{
  "n_layer": 14,
  "d_model": 64,
  "n_head": 2,
  "n_kv_head": 2,
  "head_dim": 32,
  "d_mlp": 256,
  "vocab_size": 1588,
  "activation": "tanh_gelu",
  "norm": "layernorm",
  "norm_place": "pre",
  "norm_eps": 1e-05,
  "positions": "learned",
  "qk_norm": false,
  "attn_scale": 0.177,
  "bias": "all",
  "tie_embeddings": true,
  "parallel_block": false,
  "init": "uniform",
  "init_std_qkv": 0.0825,
  "init_std_o": 0.0825,
  "init_std_up": 0.0825,
  "init_std_down": 0.0412,
  "optimizer": "muon_variant",
  "lr": 0.00823,
  "lr_mult_qkv": 0.7,
  "beta1": 0.95,
  "lr_head": 0.00901,
  "warmup_steps": 200,
  "schedule": "wsd",
  "decay_fraction": 0.633,
  "decay_shape": "linear",
  "final_lr_fraction": 0.0,
  "batch_tokens": 16384,
  "seq_len": 512,
  "doc_mask": false,
  "z_loss": 1e-05,
  "train_tokens": 141900000,
  "steps": 8661,
  "dataset": "wikipedia_en"
}
Each number is 50 + 15 x the weight over its row's rms, rounded and kept within 0 to 99. Layers, rows and columns count from 0. The size before them is the row's rms in percent of the matrix's.

# layer 9 attention value, 64x64, rms 0.145, rows 36-61, columns 0-63
102:91 54 80 56 45 30 46 44 44 60 75 42 50 45 32 65 47 51 70 52 58 40 65 35 49 56 41 74 50 60 29 70 47 43 52 55 59 38 49 68 56 18 56 82 46 61 30 36 30 28 70 59 80 57 54 53 72 49 53 57 33 44 35 34
109:44 41 27 49 52 48 34 47 37 40 27 79 50 39 41 28 68 62 37 78 53 54 58 62 34 78 83 30 36 29 50 38 65 34 49 44 53 43 55 55 45 63 33 46 39 41 44 50 54 43 24 52 52 41 49 46 40 62 79 73 62 18 82 43
098:23 56 46 53 42 44 70 35 50 52 60 40 72 43 24 49 54 47 27 59 60 86 23 25 46 36 65 49 47 22 52 62 63 46 85 60 40 39 57 53 66 40 46 17 67 41 63 32 43 29 37 72 59 54 57 50 63 29 48 59 57 47 40 73
113:63 45 40 40 53 45 55 57 64 63 43 05 34 65 37 69 35 54 56 30 46 24 45 12 46 65 32 64 56 63 66 49 41 59 50 45 38 56 57 45 49 27 64 56 47 35 25 62 14 54 79 52 51 44 68 43 62 67 45 30 53 64 32 46
107:37 77 47 34 52 40 88 46 58 59 52 66 43 44 51 55 48 54 62 57 76 41 50 42 45 93 45 52 62 24 32 29 62 68 37 68 54 47 81 38 51 40 58 19 59 30 52 52 52 42 69 42 44 59 54 37 60 41 30 46 67 69 21 56
110:38 46 49 37 54 21 55 46 53 58 70 39 68 57 55 59 61 47 34 37 55 48 38 68 70 54 29 66 08 53 54 50 36 44 54 48 68 42 51 74 66 80 46 38 96 59 48 51 75 43 32 56 35 55 67 31 46 48 52 36 53 24 64 67
098:50 58 13 44 56 49 33 53 44 60 31 66 64 55 79 48 74 50 29 53 34 59 59 32 56 46 70 49 63 32 39 45 33 39 48 56 26 32 33 30 46 33 70 47 59 46 48 53 67 49 59 90 38 75 65 89 46 39 46 46 63 53 39 51
112:35 53 46 23 80 34 44 44 55 60 54 61 26 49 38 36 32 83 54 42 93 61 41 44 46 57 55 63 52 38 66 53 69 36 40 22 41 64 76 52 43 67 55 29 64 27 55 69 45 57 72 25 57 62 35 39 60 49 42 61 64 50 35 44
120:79 72 30 58 39 65 31 37 33 61 54 63 67 41 68 61 58 48 61 59 52 35 31 39 52 52 56 47 81 32 53 57 25 37 40 44 35 59 35 35 65 66 39 55 80 67 70 39 64 52 71 69 59 57 47 80 38 34 40 62 65 31 25 56
124:63 48 49 58 76 62 40 41 33 16 46 62 80 35 55 40 59 53 42 38 27 56 34 61 63 27 67 45 49 52 34 51 23 44 77 61 53 40 15 27 30 52 41 51 51 68 66 52 52 41 68 72 73 75 58 54 37 56 31 44 63 56 40 36
110:50 63 51 35 64 45 50 69 79 56 56 49 22 68 77 36 72 49 15 47 53 52 50 57 32 40 42 84 81 54 34 50 21 39 49 29 45 54 35 46 15 41 36 41 37 40 38 49 45 32 46 69 42 38 61 29 38 58 50 53 47 49 29 56
101:22 64 51 64 25 34 44 55 38 46 48 47 52 51 64 45 56 53 29 58 54 30 69 43 52 49 73 52 21 57 50 44 73 51 32 57 43 50 28 58 69 54 70 41 54 26 48 31 90 72 56 73 36 33 37 45 47 58 77 26 74 31 45 48
087:44 54 31 52 52 30 32 57 57 70 27 23 49 47 61 61 45 66 42 52 46 38 40 65 63 51 43 52 61 59 39 91 37 54 56 11 52 56 45 20 34 66 50 30 43 68 63 78 42 31 27 72 65 51 49 34 40 56 70 57 72 39 49 52
116:54 33 46 39 74 47 40 56 79 51 64 26 49 46 49 66 49 52 41 35 99 39 54 80 43 56 49 53 74 70 43 39 25 69 40 43 52 56 73 40 33 47 53 23 62 32 48 73 49 33 47 53 69 57 46 43 52 37 45 63 35 40 46 48
096:49 62 12 37 54 71 62 43 45 75 67 69 19 66 36 59 36 46 46 49 72 49 57 43 43 78 27 69 50 64 41 60 66 54 40 38 50 65 79 78 42 45 37 46 52 46 32 64 50 54 70 53 54 53 57 49 52 64 17 53 61 77 32 35
113:68 63 39 28 72 49 54 65 43 73 63 58 51 49 40 57 56 39 56 64 59 70 33 58 37 44 53 78 45 46 46 81 45 52 44 89 46 38 63 53 59 47 33 22 49 63 75 27 24 53 58 54 35 80 44 64 46 57 35 57 44 60 16 37
086:39 48 62 47 44 54 54 40 53 38 17 41 53 74 31 62 83 63 49 43 51 66 59 62 42 55 73 69 23 33 54 53 81 60 52 40 62 29 70 50 59 49 49 38 54 61 11 62 65 53 45 28 75 29 29 55 48 62 60 30 41 64 43 37
095:43 24 16 38 75 54 81 82 46 70 62 44 46 53 30 59 50 43 52 46 36 54 42 43 41 54 43 57 37 62 41 30 75 50 40 53 59 54 42 26 55 71 07 86 35 52 38 59 45 62 58 33 49 35 47 51 58 63 60 70 50 36 49 48
103:46 33 82 22 35 43 41 54 36 77 76 42 58 48 54 47 56 63 23 70 56 49 58 61 34 39 64 41 46 51 50 56 62 48 41 70 44 52 56 58 49 45 40 28 43 68 40 38 62 69 39 54 26 54 54 06 55 57 86 59 47 24 28 38
112:50 53 51 34 88 63 77 47 54 57 39 47 63 68 38 29 58 52 26 47 66 66 36 36 49 52 57 62 41 33 70 07 71 34 55 56 32 44 38 30 43 61 55 57 31 33 42 46 69 48 72 41 40 64 47 55 80 59 63 52 45 76 47 32
094:60 48 63 53 61 54 62 50 69 57 57 12 47 47 53 28 45 67 40 48 26 53 40 56 60 30 22 59 71 80 61 38 65 50 41 10 37 90 48 57 56 67 63 52 46 74 52 32 47 47 54 40 26 61 42 48 44 68 38 36 67 48 33 57
110:38 57 43 22 58 58 81 42 56 51 37 33 19 61 69 63 58 59 48 58 79 64 43 35 47 29 53 52 65 52 42 58 57 60 24 36 57 38 82 58 42 40 64 32 59 61 83 60 39 29 42 14 57 52 39 49 83 49 50 45 50 55 52 59
106:30 62 53 51 42 45 52 47 46 20 46 55 54 40 51 68 17 43 64 73 67 43 29 42 60 57 48 34 41 72 52 40 42 83 33 70 29 49 50 88 55 54 24 64 78 51 80 48 47 51 41 68 53 56 42 36 23 50 33 53 52 29 52 60
074:64 64 11 65 53 47 32 52 61 51 49 41 32 52 55 54 58 41 70 41 43 46 59 23 47 19 46 57 68 55 45 43 62 54 68 73 36 50 38 49 40 23 34 40 56 58 66 54 74 45 67 65 45 53 57 75 40 65 53 50 56 09 12 67
110:47 50 68 70 76 55 43 63 45 71 64 20 46 37 30 62 44 33 47 74 37 38 53 60 53 46 46 32 68 61 57 86 37 73 43 43 48 36 57 28 54 43 37 54 59 56 50 32 48 40 67 54 70 54 13 17 62 43 46 61 49 60 30 77
111:48 55 52 73 34 56 30 56 30 33 32 63 51 42 64 60 56 31 33 48 23 47 30 44 63 25 86 40 77 56 59 56 54 39 61 42 43 64 49 44 51 51 45 72 61 35 69 52 70 21 36 47 53 62 33 33 17 31 48 63 45 61 80 55
# layer 9 attention output (transposed), 64x64, rms 0.162, rows 36-60, columns 0-63
097:58 51 27 37 63 70 50 55 73 34 46 61 71 78 54 69 72 54 61 36 35 67 54 19 61 65 47 46 42 22 72 34 40 47 58 34 29 51 48 50 28 52 45 57 53 47 68 41 39 46 54 49 18 41 19 64 38 58 69 28 68 65 36 40
123:57 52 96 76 37 40 47 63 46 47 51 19 46 62 28 49 36 53 52 38 41 43 28 69 42 37 38 48 61 62 38 42 46 72 63 25 52 52 53 53 52 48 58 22 74 51 57 69 43 78 41 28 49 68 72 55 66 42 38 68 54 27 48 73
127:59 30 51 73 62 34 45 44 66 44 27 36 24 42 50 65 52 53 56 49 35 17 52 47 56 32 29 54 69 58 17 51 36 59 21 61 38 54 63 49 58 86 26 32 54 56 29 76 39 50 68 39 67 25 57 36 55 44 50 38 61 62 51 46
107:39 55 47 23 44 97 64 25 48 19 34 88 60 45 47 63 55 44 44 47 49 76 50 44 63 70 40 47 47 32 40 51 65 53 70 34 53 65 34 65 53 43 34 66 62 51 48 49 73 32 53 60 40 79 38 57 41 60 50 46 60 51 59 23
104:71 49 27 83 53 69 27 60 72 31 59 45 65 09 37 55 55 26 34 38 58 65 53 46 38 37 49 52 47 31 61 41 45 53 34 58 39 54 40 76 45 91 44 59 68 67 51 58 62 32 45 49 61 49 70 36 50 55 59 43 36 69 56 31
101:45 62 53 61 50 44 63 12 24 47 53 89 55 53 23 66 54 49 70 50 40 57 60 49 42 42 56 60 85 66 52 62 59 41 43 47 35 31 27 48 59 63 82 30 57 52 64 51 51 63 47 35 35 28 59 39 54 70 58 78 28 52 64 42
116:27 43 69 25 27 43 43 73 69 55 46 14 51 51 71 51 57 39 57 46 47 45 63 59 48 67 47 45 43 75 61 60 49 48 19 36 65 64 65 63 52 29 23 23 36 43 66 48 52 28 75 28 66 33 44 37 53 51 45 41 46 27 61 66
109:66 56 38 83 53 64 50 59 49 34 35 59 74 23 22 55 44 30 24 54 39 68 55 41 60 18 35 54 44 48 18 63 56 61 46 61 75 55 37 59 63 74 69 58 61 78 35 45 67 34 34 49 60 43 44 67 56 51 61 40 44 57 54 29
134:48 44 50 43 35 18 56 66 60 51 49 33 49 54 63 69 53 37 65 55 45 26 66 55 86 43 46 33 59 52 84 39 52 72 26 45 57 60 53 55 41 44 31 16 37 32 71 38 46 42 50 36 60 37 65 27 62 80 58 50 33 61 72 65
106:49 47 55 39 13 43 53 63 69 69 69 34 31 71 76 63 55 59 69 68 56 25 56 67 51 47 60 43 60 71 61 67 54 37 30 53 50 51 74 52 39 33 17 34 57 44 65 38 57 41 42 48 47 28 31 59 57 47 67 44 56 51 66 91
126:36 61 50 35 45 60 80 51 68 66 39 72 65 34 76 74 47 26 60 37 48 42 65 38 06 24 55 48 35 61 55 43 52 59 66 35 43 65 43 73 73 43 44 31 47 32 56 46 58 46 58 48 71 42 22 53 59 63 50 31 41 35 64 65
109:42 44 72 41 62 58 61 50 39 50 52 30 22 69 68 46 49 36 65 47 52 75 53 55 20 53 57 28 84 48 51 44 28 75 38 37 68 34 55 39 61 55 53 23 43 47 51 70 19 51 49 34 65 72 84 55 48 39 37 53 72 45 46 33
082:14 70 64 52 34 48 61 17 35 62 32 83 61 56 59 59 50 29 45 72 35 40 51 59 60 70 52 50 49 21 55 38 50 56 68 49 68 37 60 61 63 38 51 63 58 50 64 47 57 76 57 43 89 66 51 52 57 60 50 48 23 44 47 75
108:56 74 26 71 60 83 44 37 29 64 42 70 78 41 42 59 37 51 63 79 40 53 69 25 53 43 72 59 47 63 35 51 52 42 60 40 64 65 39 82 84 64 39 75 41 41 33 57 72 67 49 50 45 46 47 44 49 60 35 42 36 50 45 62
085:48 41 33 54 63 72 43 63 80 25 66 57 82 36 30 52 40 24 58 41 59 75 41 54 39 38 54 47 35 40 57 74 71 22 34 47 48 50 33 54 52 62 64 67 47 62 34 47 68 41 42 78 50 58 37 49 47 51 31 22 47 35 76 34
109:71 27 29 70 56 39 47 35 75 38 72 68 72 51 59 40 45 41 55 56 31 46 55 32 62 49 61 41 56 37 29 55 33 38 23 51 62 67 21 63 52 69 38 45 49 46 52 63 36 34 67 34 42 17 20 47 76 45 47 66 60 53 73 54
090:71 50 55 58 46 60 61 61 19 31 55 46 54 56 14 39 41 42 48 32 65 60 39 25 21 44 34 46 42 57 48 61 57 26 34 60 57 67 60 63 51 58 62 56 42 44 50 30 61 67 45 80 35 69 56 57 41 18 33 90 61 56 46 32
092:35 34 48 40 35 55 66 30 64 43 38 81 59 51 32 42 38 66 43 52 61 68 44 62 37 28 53 65 51 46 39 59 34 59 76 32 08 36 34 58 43 45 67 57 70 26 34 47 54 47 37 55 36 66 52 45 40 16 24 59 73 32 54 44
089:58 73 56 60 61 45 56 40 53 50 34 69 41 44 42 43 23 30 44 27 54 80 52 37 59 74 48 47 53 50 32 15 29 59 55 22 54 55 36 50 43 60 44 42 73 47 45 81 23 40 67 13 60 56 45 60 45 66 37 64 46 58 35 30
114:66 33 67 67 21 60 50 93 76 65 33 55 53 31 32 44 61 48 47 54 54 65 72 66 43 38 47 67 56 77 44 84 52 56 59 61 52 61 40 71 52 58 38 56 74 65 28 46 59 30 56 53 61 50 48 59 33 37 42 47 70 37 71 35
089:37 56 46 09 62 65 55 52 23 47 45 75 35 62 44 68 45 48 47 61 63 41 66 33 43 35 47 47 55 45 25 58 60 47 73 42 54 47 32 42 78 23 37 39 36 22 22 55 55 46 34 62 51 21 53 52 21 58 45 47 37 43 78 45
116:44 50 31 76 46 50 32 55 50 51 48 58 91 32 25 38 41 25 17 63 41 41 48 50 37 64 49 59 45 31 49 53 53 49 29 72 60 49 38 58 60 83 67 75 63 68 23 47 55 36 80 71 66 55 51 59 46 63 43 45 38 61 48 43
084:49 57 21 49 75 79 44 43 37 87 58 28 44 31 36 66 68 57 49 62 53 37 71 52 78 54 61 53 69 47 58 30 49 41 48 50 63 27 47 38 36 56 51 25 42 56 42 41 57 54 40 72 61 28 87 47 62 45 56 22 68 60 42 43
082:50 52 55 37 45 42 47 36 47 73 42 57 71 42 92 45 67 67 58 29 52 63 60 39 55 78 57 26 31 31 62 39 57 92 54 56 53 72 68 52 38 50 31 45 24 28 66 44 57 59 36 51 57 46 60 33 47 56 57 40 42 85 55 60
103:36 53 27 38 51 53 74 26 54 49 21 71 60 81 73 48 43 52 32 39 47 54 60 27 78 52 61 57 40 33 37 36 55 46 32 51 41 26 18 78 45 53 64 75 34 54 41 70 50 60 65 31 41 49 54 66 45 50 32 46 41 52 36 72